config = dict(
    n_layer=9,
    d_model=224,
    n_head=4,
    n_kv_head=4,
    head_dim=64,
    d_mlp=896,
    vocab_size=2071,
    activation='tanh_gelu',
    norm='layernorm',
    norm_place='pre',
    norm_eps=1e-06,
    positions='learned',
    qk_norm=False,
    attn_scale=0.125,
    bias='all',
    tie_embeddings=True,
    parallel_block=False,
    init='normal',
    init_std_qkv=0.0421,
    init_std_o=0.0523,
    init_std_up=0.0603,
    init_std_down=0.0603,
    optimizer='muon_variant',
    lr=0.00748,
    beta1=0.95,
    weight_decay=0.0,
    lr_head=0.00813,
    grad_clip=0.5,
    warmup_steps=200,
    schedule='wsd',
    decay_fraction=1.0,
    decay_shape='linear',
    final_lr_fraction=0.0,
    batch_tokens=65536,
    seq_len=256,
    doc_mask=True,
    train_tokens=269600000,
    steps=4114,
    dataset='wikipedia_en',
)
Each number is 128 + 32 x the weight over its row's rms, rounded and kept within 0 to 255. Layers, rows and columns count from 0. The size above them is the row's rms in percent of the matrix's.

# layer 4 attention key, 256x224, rms 0.0421, rows 118-127, columns 0-111
size [109 100 105 110  94  99 104 104 103 105]
[[121 100  61 130 115 112  30 159 147 166 130 122  54 123 136  92 130 147 146 148 168  71 136 105 114 174 110 156 120 136 165  66 129 121 143  89  73 132 100 111 175 133 163 130 114 161 139 185 107 172 127  76 132 159 135 100  79  89  76 143 123 118 114 122 137 127 117 151 140  97 146  91  95 130 144  98 135 165 109 158 171 172 127 120 148 159 142  81 127 101 107 118  90 147 145 143  65 142  97 158  99 152 119 179 130 173 150  82 121 185 121 175]
 [ 87 125 102 148 178 140 129  83  87 142 180 146 178 130 151 149 120 160 119  99 141 118  69  93 129 149 173 141 149  60 111  77 180 147 143 107 151 115 124  61 195  97 125 138 147 173 104 126  95 141 146 149  78 113 131 116 109 136  84 157 158  71 115 134 108 174 177 117 169  60 130 123 124 111 136 156 107  79 180 128 103 108 205 153  68  87  81 126  74 118 146 109  97  65 103 147 143 162  75 165 134 108 147  99 129 135 131 117  80  92 155 145]
 [ 35 106  77  93 143 146 146 126 114 166 213 174 177 124 167 112 189 153 156 165 156  92 167  81 109 129 108 133  82 102 139 142 126  45 106 174 116 135 164  89 129 124 197 182 188 181 119  61 102 116 106 126  88 146 113 127 165 140 155 145 114  91 129 187 110 190 125 142 202 116  61 132 127 127 120  88 147  98 130  92 124 112 137 192  97  88 145 165  57 103  77 147 122 154 135 143 126 152 153 138 125 151 113 122 121 111 147  56  83 117 132 159]
 [176 143 126 176 117 171 148 123 135 123 139  76 140 171  62  96  89 145 151 146 131 122 186  81  96 142 203 182  93  83 135 146 124 130 126 160 153 162 155  83 121  48  78 139 106  78 119 174 148 184 191  88 186 127  78 139 156  92 124 136 161 119  50 114  76 124  98 146 147 159  92 136 126 150 131 144 135 150 125 173 113  84 128 162 142 180 122  96 132 124 127  68 151 154 164 119 156  92 156 140 121 140 136 174 120 136 154 145 125  93 142  85]
 [147 100  91 134 122 158 108 119 137 117 178  65 122  75 153 170 141 111 134 151 209 106 125 162 123 115 158  55 108  64 121 151 145  60 186 168 121 158 186 156 127 160 125  62 157 102 102 163 115 153 123 139 100 158  86 101 153 116  78 157 116 103  77  44  92 137 169 161 145 140  96 134 121  57 190  87 131 113 158 130 139 145 122 114 113 101  69 167 162 151 115 131 141 162 132  93 160  80  86 120 101 182  96 160 111 139 149 173 129 159 108 164]
 [128 131 182 163 142 142 138  90 101 148 155  81  84  84 137  94 172 133 179  54  70 165 167 131 110 132 109 145 175 199 137 101 131 159 178 109 133 154 100 155 184 115 104 183  97 139 177 100 132 175  62  89 130 160 188  94  71 141 112 172  95  59 138  93  71 135 108  39 121 135 150 127  78 117 159  83 163 159 123 164 117 161 132 120 170  75 157  96 130 127 162  71 119  79  99 138 148 164 137 180  64  73 171 116 145 131 142  92 108 152 163 112]
 [ 69 123 169 110  63 102 128 116  96 147 141 212 190 124 159 122 125  92 106 176 127 178 116 146 145 146 179 103 121 182 196 171 126 112 113 111  80 167 119 156 145 134 114 164 164 120 141 105  55 102 139 196 160  68 142  72 122 132 155 178 103 116 114 191 111 173  79 142  75 148 187  62 114 155  95 187 104 111 140  99 118 135 106 140 106  90 138 141 132 143 104 111 174 150 135 179 112 114 107 104 146 117 127 109 169 156 146 164 147 144 136 107]
 [147  80  74 137 169 140 114 197  91  78 111 107 150 120 141 199 135 198  55 131 111 145 104 135 211  81 105  88 103 157 164 158  91 127 129 122 119 150 107 149 117 127  84 162 121 117 144 111 129 122 148 123  77 172 101 136  91 140 166 134  91 191  76 173 156 168 111  59 112 169 163 120 132  90 119 161 105 109 130 119  77 106 181 114 113 114 104 186 107  91  88  81 162 130 181  72 131  91 196 161 145 147 153 109 194 157 124 134 129 157 144 146]
 [104 156 174 159  74 184 131 100 139 116 109 161 101 117 140 143  68 103 130 140 108 110  62 139  83 121 163 102 133 127 128 141 134 104 207  76 145 138  93 115 118 155  91 139 128 133 126 118 168 117 122 105 104  72 121  90 127 179  81 140 118 139 118 123 166 137 132 137 163 164 123 163 136 119 102 137 209 158 133 112 154 111 134 124  73 144 137 186  84  94 167 191 151 134 138 142  86 135 119 167 153 133 115 130 118 116 144 187 111 110  87 101]
 [136 145  93 111 162 147 134 154 149 132 107 165 123  74 152 198 128 114 145 128 206 157 165 176 162 138 123 153 112 106 124 133 122 159  89  95 169  91 109  80 139 116 151  89 157 158 158 170 128 182 150  75  98 160 130 160  81 148 122  69  95 143 131 109 120 127 132 163  79  90 126 179 107  94  86 174 124 120 100 120  95  84 131  94 150 150 176 115 168 128 117  98 179 107 119  78 140 153 130 167 154 165 102  93 120 172  89 156  60 144 124  97]]
# layer 4 attention query, 256x224, rms 0.0422, rows 119-127, columns 0-111
size [ 96 100 104  94  95 103 105 101  99]
[[109 134 107 160 121 165 153  77  89 103 158 147 159 119 167 111 163 114 144  78  98 140 168  86 121 120 201 116 133  92 120 102 172 180  75  53 134 106  97  90 103 194 113  96 181 134 139  97  93 149 120  88 143 131 128 155  86 130 101 130 125  76 118 106 159 141 131 121 145 134 196  74 206  87 128  79 125  98 144 131  95 100 179 108 108 145 103  68  90 157 153 113  93 107 131 155 154 164  82 146  85 131 136 145 126 145 113 150 112 165 173 143]
 [ 91 132 170 127  69 162 145  59 149 136 155 103 157 135 131 112 134 151 149  99 147 107 133  84  62 102 144 143 111  63 148  86 136 141 121 170 159 185 125  80 135 118 163 110 126 158  95 118 172 118 147  81 160 171 147 107 137 191 152 134 151 100 119 167  67 200 119 165 137 162  96 143 154 114 168 110 150 102 174 139 100 114 133 117 105 137 143 107  97 122  63 149  84 144 135 166 141 148 190  93  65 145  97 150  92 129 189  97  93 126 130 176]
 [198 141 113 137 125  95 105 138 159  95 124 105 142 113 100 105 114  89 144 125 134  66 176 132 143 123 176 157 182  95 125 139  77 128 137 168 138 149 165 132 138  64 106 188 139 109 100 120 167 176 158 103 142 174 141  67 113 110  96  60 104 100 125 121 189 155  66 142 102 123 118 142 119 126 144 175 204 168 159 134 131 131 126 154  76 158 140 126 159  93 150  88 101 157 150 140 139 126 151 125 174  88 161 107 185  90 136 122 176 131 120  81]
 [127 168  99 112 129 127 133  99 227  86 166 148 123  76 125 105 152 105 130 150 176 190 136 124 145 108 164  65 119 106 111 121 192 103 202 108 149  83 133 154 121 148 150 120  78 106 103 153 127 199 161 115 128 143 105 103 175  78 129 150  95  69 107 119 172 134 146 165 126 108 133 155 166  62 139  88 144 123 158  51 118 155 134 159  86 113  86 149 134 148 140 162 154 170 163 103 132 133 115  72 159 169  90 158 151 127 159  79 133 119  95 187]
 [123 160 182 152  99 160 121 181 118 175  97 148 103 157 110 137 169 118 161 120 138 153  94 103 163  87 148  56 178 160 143  88 128 190 129 107 114 119 116 115 116 197 129 144  79 109 139  47 165 171 113 123 130 125 107 150  74 144 143  82 125 101  69 110 119 145 167  65  92  54 167 112  96 147 119 155 147 122 114 155 124 120 189 139 165 128  95 122 176  74 129  87 154 118  65 161 171 155  99 153 110 104 146  95 127 119 168 112 105 167 147  90]
 [143  96 163 128  98 139 155 108 105 165  80 154 161 130 171 165 199 132  91 122 116 130 128 126  89 167  96 122 190 202 150 134 121  94 110 155  98 151 119 140 105 138 111 131 144 141 115  99 142  96  88 113 145  90 177  98 159 140 119 124 146  89 100 152 120 206 139 126 107 152 112 113 119 118 158 205 107 118 151 135 141 154 108 113 144 120 168 173 110 110 167 165 134 162 170 163 123 130  43 183 140 111 142 136 143 171 150 142 174 117 173 120]
 [143  96  85 159 132 180 114 188  89 129 177  99  94 129 153 128  98 117  88 128 158 179 147 132 147 129 151 155 106 133 174 148  99 132  67 108 112 171 106 161 145 104  89 135  83 160 202  91 128  83  82  67 183 155 123 147 120 168 133 164 135 106  80 192 106 164 110  72  63 101 150  93 107  80 120 149 143 152  87 187 123 128 122 113 145 149 125 153  81 117 117  55 125 136 160 117 132 138 114  81 147 147 127  62 159 148 147 119  74 122 141 146]
 [ 95 138 131 153  97 163  84 111 119 108 114 125 146 128 158 161 101 128  95 117 104 156  94 144 137 101 179  98 110 138 126 136 179 121 184 100 166 168  71 106 112 102  62 199  90  87 121 113 149 136 127  77  94  68 152  92 141 146  79 133 142 150 124 101 147 127 123 158 160 158 159 150 175 159 135 152 140 168  99 133 117 104 117 145  83 139 173 143 108 150 138 166 122 151 187 119  53 216 146 170 118 113  78 138  65 129 141  87 139 146 132 102]
 [128 132  76  89 174 137 139 104 158 137 163 101 126 138  85 137 108 108 112 144 168  86 167 158 167 164 143 222 152 149  88 139 137  88 174 163 148 116 133 119 146  89 142  84 119 156 130 134 185 133  96  56  92 143 107 150  89 131 201  69 143 127 111  93 144 115 147 135 143  90 135 118  95  73 112 122 146 106 100 141 126 132 149 130 141 112 127 167 136 126 158 152 110 148  95  75 121 126 168 123 111 206 133 102 117  73  71 132  56 149 133  97]]
# layer 4 attention value, 256x224, rms 0.0423, rows 64-85, columns 0-111
size [ 96 105  90 105  96  92  95 104  98  93  96  97 101  96  96  97  95  97 104  93  98  91]
[[169 108 185 129 150 134 145 135  99  59 140 102 133  49  70  67 189 107  71 109  84  74 112 127  68  76 120 139 122 141  95 130 109 124 133 108 207 128 147 173 142 129 147  92 114 155 118  35 109 158 128 112 139 129 130 135 132  82 151 137  97 132 148 144 116 162 133 139 147 115  79  98 149  73  65  83 179 126 155 149 136 126  86 110 135 101  99 165 122 119 111 159 135 113  94 144  98 124 168 139 134 160 114 157 153 116  96 149 119  81 137 118]
 [138 173 118 146 206 156 149 128 133 129  96 205  83 106 130 102 143 113 103 140 162 131 129  61 116  90 110 104  74 158 131 149 167 115  98 116  86  83 170 153  94 119 126  98 183 106 152 118 104 115 105 159  95 100 122 108 166 142 134 145  92 102 145 123 141 136 148  86 184 141 140 122 138 110  90 120 123 148 104 129  90 122 107 110  72 209 208 174 102  65 118 113 147 141 159  93 101 117  79 162 161 119 144  97 118 148 114 159 101 121 139  86]
 [108 109 163 110 121 141 111 223 196 109 168 151 139 164 148  41 179 178 103  97 130  89 118  96  85  83 158 142 141  89 143 120  75 117 181  62  79 159 143 101 128 107  94 185  65 133 107 138 131 122 122 105 134  83 160 105 142 159  47 127 126 120 114  94 140 163  94 116 135 156 109 167 142 108 106 133 112 144 116 182 117  83  69 154 146  75 103 142 148 168 134  98 129 129 155 143 106 102  97  89 114 113  66 156 150 135 156 154 116 114 184 131]
 [129 192 115 131 110 128  73 108  52 144 141 151 142 126 117 157 104 165 142 146 150  79 144  88 121 140 137 101 109 111 131 147 123 135 119 112  59 151  98  99 148 136 166  93 146 160 177 124 121 108  85 135 114 152  92 165 102  93 135 152 150  24 137 154  62 153 133 173 118 158 148 116 135 170 113 140 100 199 144 123 164 156 158 140 102  77 141  87 132 118 110  56 111  73 170  99 175 131 152 154 153 172 135 153 147 124  94 123 108  82 122  79]
 [204  80 153  88 109 106 184 163 137 121 154 128 173  92 168 138 106  75  93 187 146 132  82 156  95 138 143 160 166 136 117 146  95 162 160 165 166 196 154 102  93 192 118  92 143 157 177 194 107  64 154  98  70 112 150 165 141 127 104 118 132 121 127 139  75  90 116  75 146 104 141 139 101 149 181 145 161 113 101 153  85 159 147 152  56 138 143 124  97  78 144 105 115 119 176 169  95  50 127 211 158 132 124  80 120 153 136  98 100 126 178 136]
 [ 75 113 166 130 155 132 109  95 132 127 130  76 143 157 171 160 131 137 140 147  82 190 125  98 179 131 151 118 117  88  98 186 115  87 117  97  80 161 178 117 137 158 137 132 125 142 144 103 119  98  57 113 196 113 125 114  89  97  98 175 132 122 104 168 158 184 122  86 114 131  80 158  90 148 138 110 159 130  72  78 132 140 151  90 123  97  87 120 100 145 172 131 204 138  98 147 111 132 164 170 140 181 190 170 142  98 179 117 131 103 122 121]
 [103 164 134 179 154 141 125 138  65 133 140 147 122 146 125  80 108 101 160  42 102  33 120 172  77  96 146 150 124 147 150 131 131 152  82  74 175 129 131 154 160 123 154 146  59  97 108 143 121 117  80  81 194  85 159 160 182 154 141 160 140  84 129  80 101 120 151 110 154 177  93 114 158  92  98  75 147 191 103 133  92  88  83  93 155 157 109 119 142 133 142 145  82 129 144 209 163 105 114 148 195 188  92 170 163 202 126 160 155  90 132 145]
 [ 90 140 173  84 106 129 101 109 165  56 132  74  86 143 158  98 128  82 137 114 105  73 143 142 181 108 158 116 140 126 176 153 140 169  88 149  74 164 202  91 117 161 158 115  89 108 135 135 130 117 110 118 163 160 156 129 101  68  99  72 109 173 147 148 148 149 149 142 147 114  62 179 121 147 177 125 116 131 179  90 165 138 144 142 143  94 120 159 114 132  83 129 130 136 131 115 132 147 154 124 130 168  98 136 100 131  73  99 204 132 140  87]
 [165 140 196 136 127 100 177 143 141 127 154 163 126 147 124 147 112 148 127 182 176 130  39 162 153 161 121 100 136  77 106  89 104  81 200 172 147 144 129 146 173 137 145 117  86 133 131 159 150 102 105 114  98 132 117 145 132 137 151 149 137 152 112  61 143 191 158 169  88  83  75 118 129 119 152 112  44 145 153 110  67 117 175 101 147 107 109 103 144 100 142 147 107 130 115  54 164  26  97 126 141 109  92 129 111 131 138 120  96 104 133  81]
 [153 109 132 102 185 160 161 125  84 194 145 126 156 110 101 158 168 154 138 105 217 144  71 169 177 108 125 130 107 158 157  85 104  88 167 161 153 104  92 122  96 102  99  52  76  92  99 130  89  97 107 138 120 129 159 127 106 134 129 171 137 131 123 145  98 109 182  94 168  94 141 136 157 123 141 129 129 159  92 146 108 134 106 108 100  94 175 108 161 103  94 134  97 137 147 153  96 112 127 128 156 130 136 179 123 105 159 161 116 104 169  85]
 [179 165  67 101 136 134 104 170  98 112 121 181 144 166 173  97  97 114  82 160 155 117 132 156 121  86 112 140 107 173 147  74  80 153  92 100 129 139 128 109 129  75  66 144 139 128 167 100 147 173  88 134 125  83 133 129 134 113 143 152 154 149 124  41 148 136 110 115  95  97 117 158 111 124  99 116 152 134 113 145 162 143  47 134 134 130 113 152 102 131 109 113 108  76 153 121 152  49  18 160 111  79  90 101  88 107 116  93 128 120 129 105]
 [156  71 115 140 111  76 121  88 142 122 137 133 105 134 125 117 149 106 123 102 175  92 159 152 152 158 161 134 110 110 177 106 129 118 171 112 147 110 117 111 202 121 162  98 197 109 113 152  74 153 169  81 119 129 204 125 175 201 149 170 141 105 170 142 147 125 127 103 132 153 134 156 124 110 135  74 132 115 150 177 134 187 122 161 159  99 115 139 124 182  98  98  87 100 165 103 103 117  72 146 119  89 129 142  58 129 140 137 127 121 155 182]
 [173 132 120  82 118 104 139 115 114 207 146 155 171 154 114 131 155 156  98 146 153 164 152 143 192 106  54 140 148 107 140 127 125  91 142 125 148 118 156 120 141 104 109 148 166 133  69 133 179  79 104 181 121 132  78 125 129 111 139 103 136 125  80 157 126 135 172  73 129 114 102 145  82 100 161 109 170  77 147 145 156  83 127 148 153 162 112 168  65 224 158 126 139  87 179  90  95 119 135 154 187 127 123  67 166 113 139 118 129 149 164 127]
 [187  81 166 186 178 128 122 113 147 125 142 142 132 117  49 136 122 132 141 148 124 100 119 159  84 108 124 162 194 137 127 173 132 150 126 114 152 164  92 135 139 120 145 178 136 131 218 120 167  92 183 100 175 165 131 118 151 214 133 150 122 129  98 157 146 129 163  89 129  77 127 112 104  99  95 110  88 113  88 148 139  78 128 130 110 136 151 148 143  69 113 159 144  74 140 170 208 142  29 188 106 133 146 155 160  87 142 140 119 152 122 162]
 [183 187 106 176 169 163  75 149 107  90  99 120 113  84 150  76 130 141 171 133 152 111 100  95 178 122 127 130 168 179  93 140 168 111 108 143 175 138 116 102 146 135 133 151 152 171  73  82 106 169  86  87  77  98 150 129 148 120 105 125 168 119 123 160  78 120  86 102 172 101 108 195 162 138 185 143 200 119 146  49  54 148 141 130 111 126 106  89 138 127 135 140 154 133 129 117  93 107  90  74 121  93 102 172 146 107 128 169 101 113 124 166]
 [168 122 180 136 156 150 165 131 115 107 114 164  80 114 127 192 132  79 175 104 114 104 120 184 135  97 136 157 116 129 134 110 169 116 139  77 103 108  84 179 118 145  97 104 115  87 161 188  85  96 173 188 104 128  80 127  52 123 101  98 183 109 138 155 122 131 115 141 179 117 174 117 144 107 113  84  83 179 125 111 104 129 108 150 118 155 117 128 134 118 124  89 170  93 118  89 142  80 107 136 144  65 203 128  69 122 170 156 146 134 145 118]
 [109 106 120  94 201 120 107 131  89  97 129 146 103 100 166  75 148 163 151  98  96  78 112 140 196 120 124 131  94 121 139 142 142 149 117 130 142  95 108 119 138 100 141 114 150 136 149 154 166 197  73 128 120 193  94 115 145 174 146 205 152 133 147 128 175 134  90 116 171 118 113 161 142 156 145 166 143 146 140 126 135 141  94 146 147 120  91 160 148 137 152  76  75 146 196 114 153 123 146 120 164 145 164 138 123  81 152 160 120  75  91 129]
 [139 129  88  75 144 153 162 105 172  68 120 107 106 138 117 119 157 151 133 154 109  97 159 159 153 109 100 100  93 124 144 109  98 130 105 112 148 156 107 117 130 136 133 113 157 167  89 146 153 151  96 157 108 159  93 172  86 146 199  89 115 143 130 144  67  72  97 163 174 178 183 134 165  58  99 121 169 125 126 142 168 103 153 131 107 104 125 130 175  87 112 181 221 194 153 125 145 214  98 108  99 129 112 188  95 143 131  46 217 126 137  74]
 [107 113  65 176  94 140  96 114 126 114 133 157 128 109 143 164 153 121  79 122 130 159 169 123  79 151 127 100 195 132  99  99 100 105 126 115 195 133 102 129  69  39 130 125 117 119 176 105 120 155 122 103  73 112 148 173 103 106  93 192 114 129  95 116  83 137 128  52 152 106 118  66  81 120  53 148 115 114 118 164  83 129 140 115 166 157 172  73  67 153  99 130  96  86 117 172 176 133 169  97 165 102 124 163  88  84 116  81 209  86 125 132]
 [105 113 105 148 142 123 112 111 135 152 143 138  91 118 115 138 136 114 124  99 167 133 139  64 129 116 176 113 140  83  97 127 158 120 144 179 133 131 124  89 116  27 147 117 166  94 114 138 215 139 128 155 142  72 116  83 162 146 126 116 134 144 149 171 157 135 183 100  70 137  50 107 189 143 170  85 159 133  57 110 106 160 126  93  83 162 136 135 156  93 159  83 132 135 158  66 154 147 129 117 182 120  98 122  92 135  81 120 102 103  59 181]
 [141 142 164 119  84 174  97  52  97 125 201 153  99 100 185  77 104 137 152  94 124 111  66 161 136 118 159 167 165 117 180 131 160 110 131 131  97 140 102 119 131 127 140 109 125 158 124 164 150 168  77 112 233 139 134 128 151 202  83 136 134 179 129 143 148 147 134 118 141 177 126 126  93 108 102 145 135 132  70 125 115 118 161  91  62 134 129  89 149 125 136 104 116 170 110  90  99  88 118  98 153 136 118  95 102 109  86  92 141  70 125 113]
 [106 188 185 157 108 143  95 175 132 158 157  86 166 113 111 184 141 112 102 141  89 134  82 142 123 135 187 126 127 118 161 175 117  92 106 122 123 161  94 124 117 184 114  88 136  99 131  95 117 137 114 171 139 138 153 154 156  84  93 121 130 149 133 138  94 113 124 155 164 159 122 178 141 112  99  71 100 131 101 173 184 108  85 164 160  92 182 113 151  69  89  85  75 110 128 113  93 108 115 168 144  83  87 142 131 179 114  77 126 116 142 129]]
# layer 4 attention output (transposed), 256x224, rms 0.0526, rows 64-84, columns 0-111
size [ 98  98  92 102  89  93  94 101  99  94  92  99  97  98  97  96  99  96 105  92  92]
[[150 137  53 136 135  90 117 108 142 149 131 119 137 224 158 109 106 154 129 157 146 109 156 120 133 115 112 134 119 103 136 217 138  87 100 120  98 118 106  97 142 120 135 176 129  84 117 181 126  29 133  95 157 144 127 118  84 134 134 131 133 145 116  89 141  39  91 123 129 111 111 199 125 190 192 157  82 158 143  80  76 156 195 115 107 102 192  76 130 154 135 118 149 138 162 137 143  62 108 115 164 111 152 113 126 151 155 111 116 181  76 166]
 [114 149  76 128  70 101 122 134 143 117 147  92 180 137 127 159 102 138 163 108  89 120 199 167 127 124 165 126  84  92  90 136 129 118 207 114 146 152 115 171 179 127 184 148 106 125 131 145 151 182 126 109 111 121  82 146  82 147 159 107 124 107 137 109 131 122  94 177 121 140  71 158 180 179 169 117 124 112 147 111 150 122 153 147 155  72  89  90 138 175 136 165 118 117  69 147  93 110 166  51 135 144 150 219 147 118 115 139 111  87 108 164]
 [170 130  73 147 120 105 172  84  73 153 110  53 112 102 103 167 116 125 121 157 178 105 140  74 178 193 108 158  50 159  73 148 135 141  99 102 119 119 111 113 129 155 123 110 186 192 112 109 116 136 175  95 108 106 138 110  69 114 136 151 126 140 164 209 109  65 153 104 147 161 138 124 138 133 161  72  88 107 139  57 115 109 156  93 145 162 166 132 133  78 129 124  85  84  99  81 152 198 150 147 178 160 185 113 139 165 113 100 127 133  88 133]
 [184  85 147 150 154 135 139 100 160 147 145 158 125  72 131 143 135  90 101 112  78 177 149 166  93  54 115 148  97 120 146 115 153 173 137 149 165 145 168 109 152 154  86 157  65  91  75  82 132 163 138 182  96 146 174  97 121 127 129 167 157 205  70 103 161 138 141 130 137 125 105 159 128 130 116 135 118  88  99 176  93  72  98 117 149 190 105 141 133  93 111 197 133 177 111  80  73 128 135 126 141 137 141 105 101 165 182 140 197 134 111 167]
 [103 173 147 198 170 180 108  78 127 160  98 102  85 201 107  90 114 171 137 136  75  89 159  76 116  82 118  71 102 108 124 105 138 134 108 127  70 135 156  97 110 102 144 116 142 101 112 179 175 172  91 192 119 126 119 121 129  85 117  79 168 127 142  95 170 145 141 185 132 116 146 175 123 102 150 148 182 157 139 109 170  86 118 112 220 124 161 153 146 140 138 120 114  69  94  89 140 168 103 109  55 116 136 177 103 121 115 115 159 131  84 161]
 [115 110 112 123 105 120 163 153 119 137 130 110 134 123  85  92 141 140 163 162 196  51 159 148  76 150  97 115  99 164 206  84  87 122 133 159 105 137 121 157  94 123 108 135 167  99  81 149  80 149 179 112 123 113 117 114  96 138 110  67 103 175 175 169  97  83 147 164 155  55 117 141 177 112 104 128  85  94 137 142 129  95  61 176 107  95 170 148 141  61  70 145 102 142 199  94  91 136 135  90 145 106  97 120 133 128  62 143 177 159 126 142]
 [133  84  63 139  72  95 146 165 207 115  79  52  88 118 125 134 136 156 117 187 168 179 125  69 174 148  90 148  87 130 183 107 136 137 114 163 153 151 126 108  74 110 100  93 177 143 142 125 165 127 128 125  75 166 189 112  44 136  73 121 119 140 112 163 110 151  89  95 134 138 129 137 123 169 125 180 104 112 123 130 157 147 164 154 143 113 163 109 187 141 168  48 125 135 135  74 133 141 189 122  69  60 148 118 153  96 113 154 131  72 107  83]
 [143  92 125 131 178  57 137 156 176 197 169 163 152 116 153 162 119 162 134  99 159 136 108  97  73 112 161  69  73 115  87 100  95 115 141 126 175  64  94 162 113 141 138 148 168 102 114  77  73 149 120 116 162  86 102 110 169 189 109 141  75 119 126 123 101  85 106 101 108  57 170 151 135 117  75 116  82  84 100 111  97 126 135 191 135 137 114 147 113 149 183 145 135 170 147 139 126 103 111 114 187 136 155 137 157  44 157  92 114 215 174 140]
 [141 127 105 170 157 139 152 163 142 109  72 136 181 167 116 107 173  85 105  76 104 157 147  98 112  71 111 145 156 138 161 133  97 180 140 117 135 132 145  86 105 162 151 158 173 123 132 134  88 133 152 159 177  73  79  83 139 130 114 115  98 113 182 172  97 114 141 119 133 131 139 190  98 125 120 171 215 116 139 160 165 101  46 143 106 174 158 132 126 151 143  76  96 134  78 191  97 160 206 137 117 114 157 148 129 111 150 183 160  80  99 178]
 [189 110  95  97  83 131  94 128 134 122 150 155 119 116 130 184  99 103 129 136  90  81 183  67  81 129 148 170 148  54  70 176 167 149 137 113 129 169 186 154 176 131 160 147 159 173 116 181 104 187 165 133 140  68 103 142  93 168 128 152 112 120 146 139 175 150 190 191  81 105 122  88 125 166 164 120 126 115 186 151 111 144 109 117 116 134 134 121 121 152 177 123 123 114 123 120 136 132 139 145  86 158 144 105 116 140 142 144 132 113 127 154]
 [115 101 139 209 129  99 139  58 113 148 147  92 118  95  88  97  94 151 167 188  91 148 116  98 118 174  53 127 139  92 105 161 154 137 149 100 150 122 174 145 152 113 174  94 174  81 102 140 108  31 152  95  92 165  65 137 127 171  70 140 138 115 170 163  90  89 128 150 166 155 174 155 171 124 134 126 142 112 109  67 108 120 193 185 110 128 124 136 165 154 156  98 133 136  38 181 122 199 147 125 123 162 155 135 164 145  95 116 130 138 157 175]
 [111 167  92 101 136 163 115 157 122  95 115 110 130 107 209 160 105 111 119 139 103 200 136  90 104 111 153 194 152 172 104 126 156 172  77 105 131 171 141 127  93 108  64 129  39  92  82  98 111  73 116 155 100 143  59 111  79 104  88  78 118 163  90 138  96 124 126 143 163  81 171  64 185 153 144 120 154 138 138 148 169  90 146  61 149 118 100 155 133 104 123 112 173 132 146 159 140 145 158 156 109 179 122 128 168 117 178 109 116 137  86 156]
 [107 146 129 140 145 148 134 140  80  62 104 134 123  94  90  84 110 150 174 132 138  75  86  77  44 153 149  92 144 109  75 144 147 133 117 149 106  88 127  66  78 151 156  99 113  87 134 137 112 180 167 104  64  93 135  80 173 108 140 177 124 128 167 107 171 127 128 193 112 121 156 100 157 137 106 146  93 136  93 102  59 128 120 162  82 106 132  82 151  76 108 106 118 147 109 159 147  72  65 132  98 195  84 185  60 130 119 155 111 140 145 128]
 [105 169 133 151 102 122 203 132  97 116 111 157 117 181 148 106 168 112 144  89 121 133 130  55 121 129  89  48 136 118 108 122  65 156 170 146  90 140 190 116 144 148  88 104 197 123  90 188  62 132 145 165 121 132 147 138 145  51  66 103 128 100 112 106  65  85 122 147 153 118 139  90 128 135 151 133 193 129 125 112  99 168 104 112 129 116  86  84 152 196 195 155 139 141 102 138  67 142 168 145 116 122 130 150 123 118 102 163 168 142  96  81]
 [ 88  87 136 121  80 130 152 134 167 159 132 143  99 178 151 131 106 154 128 124 114 127 135 162  87 105 162 120  95  92 166 159 141 134 125 143  88 141 184 156 193 178  79 126 106  97 145 156 113  90 102 128 162 183 119 101  88 101 172 122  95 148 109 100 190 159 153 104  86 119 178  98 100 141  88 120 110 186 131 125 163 118 146 158  91 148 161 155 151 171 130 139 112 108 102 158 154 121 180 179 136 103 117  85  93 206 114  75 106 168 154 125]
 [133 108 135 132 110 133  92 155 109 106 155 129 235 155 123 142  91 112 138 135 144 116 124 104 132 121  94 154 106 130 207  93 130 143 113 190 159 115 199 131 100 152 167 139 136 133 122 125 146 137 113  88 147 204 142 136 161 112 184 162  78 105  45 133 143 144 163 129 146 132 135 119 107 141 114 156 130  79 122 159 150 150 110 109  99 101  91 136 154 113 137 161  85 125 104 120  86 175 146 139  84 164  42 165 163 115 142 105  91 101 135 212]
 [140 148 167 179  78  91 177 116 133 134 127 170 191 142 116 176  97 144 103 143 166 122 175 157 126 128 173 125 163 151 124 121 141 159  86  66 124 130 170 108 113 181 138 117 108  60  86 112  59 149 196 157 135 107 130 123 166 141  81  60 101 107  99 129 138 171 158  80  94  94 147 144 140  78 110 104 156  76 166 123  96 121 206 195  97  90 135 137 147 117 149 154 143  88  79 173 121 119 139  99 111 123 133 123 123 133 139 129 125 197 173 111]
 [165 149 151 120 125 174 138 131 120 170 103 114 163 135 109 112  73 154 140  91 145 142  87 120  66 138 155  92 166 146 141 127 137  85 143 129 148 106 121 159 128 119 102 175 132 127 175 142 187  67 124  57 152 123 154 136 156 168  93 153 161 177 180 114 116 129 182 164 104  88  98 105  89 135 162 171  84  63  79 110  96 142 141 103 150 100 154 144  57 117 102 140 114  42 157 126  97 119 132 129 145 134 178 154 155 140  88 106 124 140 121 130]
 [ 69 136 135 139 136 157 104 121 144 146 129  93  72 194 150  83  66 101 187 139 106 142 127 123 148  98 128 160 119 131 150 117 189 196 100 145 112  62 182 107 151 192 177  88 149 146 107 146  94 118 151 120 135 160  65  65  81 132 160  82 159 109 191 182 191  97 142 135  82 127 175 118 180 114 207 116 166 138  84  96 154 115  79 151  77  70  73 144 140 169 153 154 144 111 174 120  92 116 120 158 110 107 147 107 164 136 130 164 102 145 120  99]
 [ 99 104 118 127 155 152 159 173 111 136 108 159 129  74 147 153 142 110 124 110 123 143 147 211 105 134  89 170 126 153 152 126  76 139  57  92 103 190  98 153 160 181 133 160 110 160 150 184  77 149 129  78 100 211 171 150  80 170 138 161 147 132 144  75 117 159 116 126 180 132 179 137  24  77  93 157  82 132 178 111 155 111 159 138 193 105 145 138 131 158 112 128  97 154 149 112 139 140 114 117 102 116 149 159 105 146 104 134  59 131 189  93]
 [177 125 152 120 166  70 151 208 172 163  93 129 134 144  54 172 112 157 136 120 146 178 187 130 120 125 143  74  95 114 130  99 165 166  90 152 160  58 187 120  90 157 107 133 133 154 138 132 137 131 110 158  98 190 128 163  79 100  89  61 108  97 178 152 125 105  88 155  86 107  76 139 199 130 151  37 144 136 128 115 100 170 142 139 141 128 172 152  85 100 157 146 176  91 142 144 128  65 116 169 124 146 162 169 127 183 120 150 116 156 194 127]]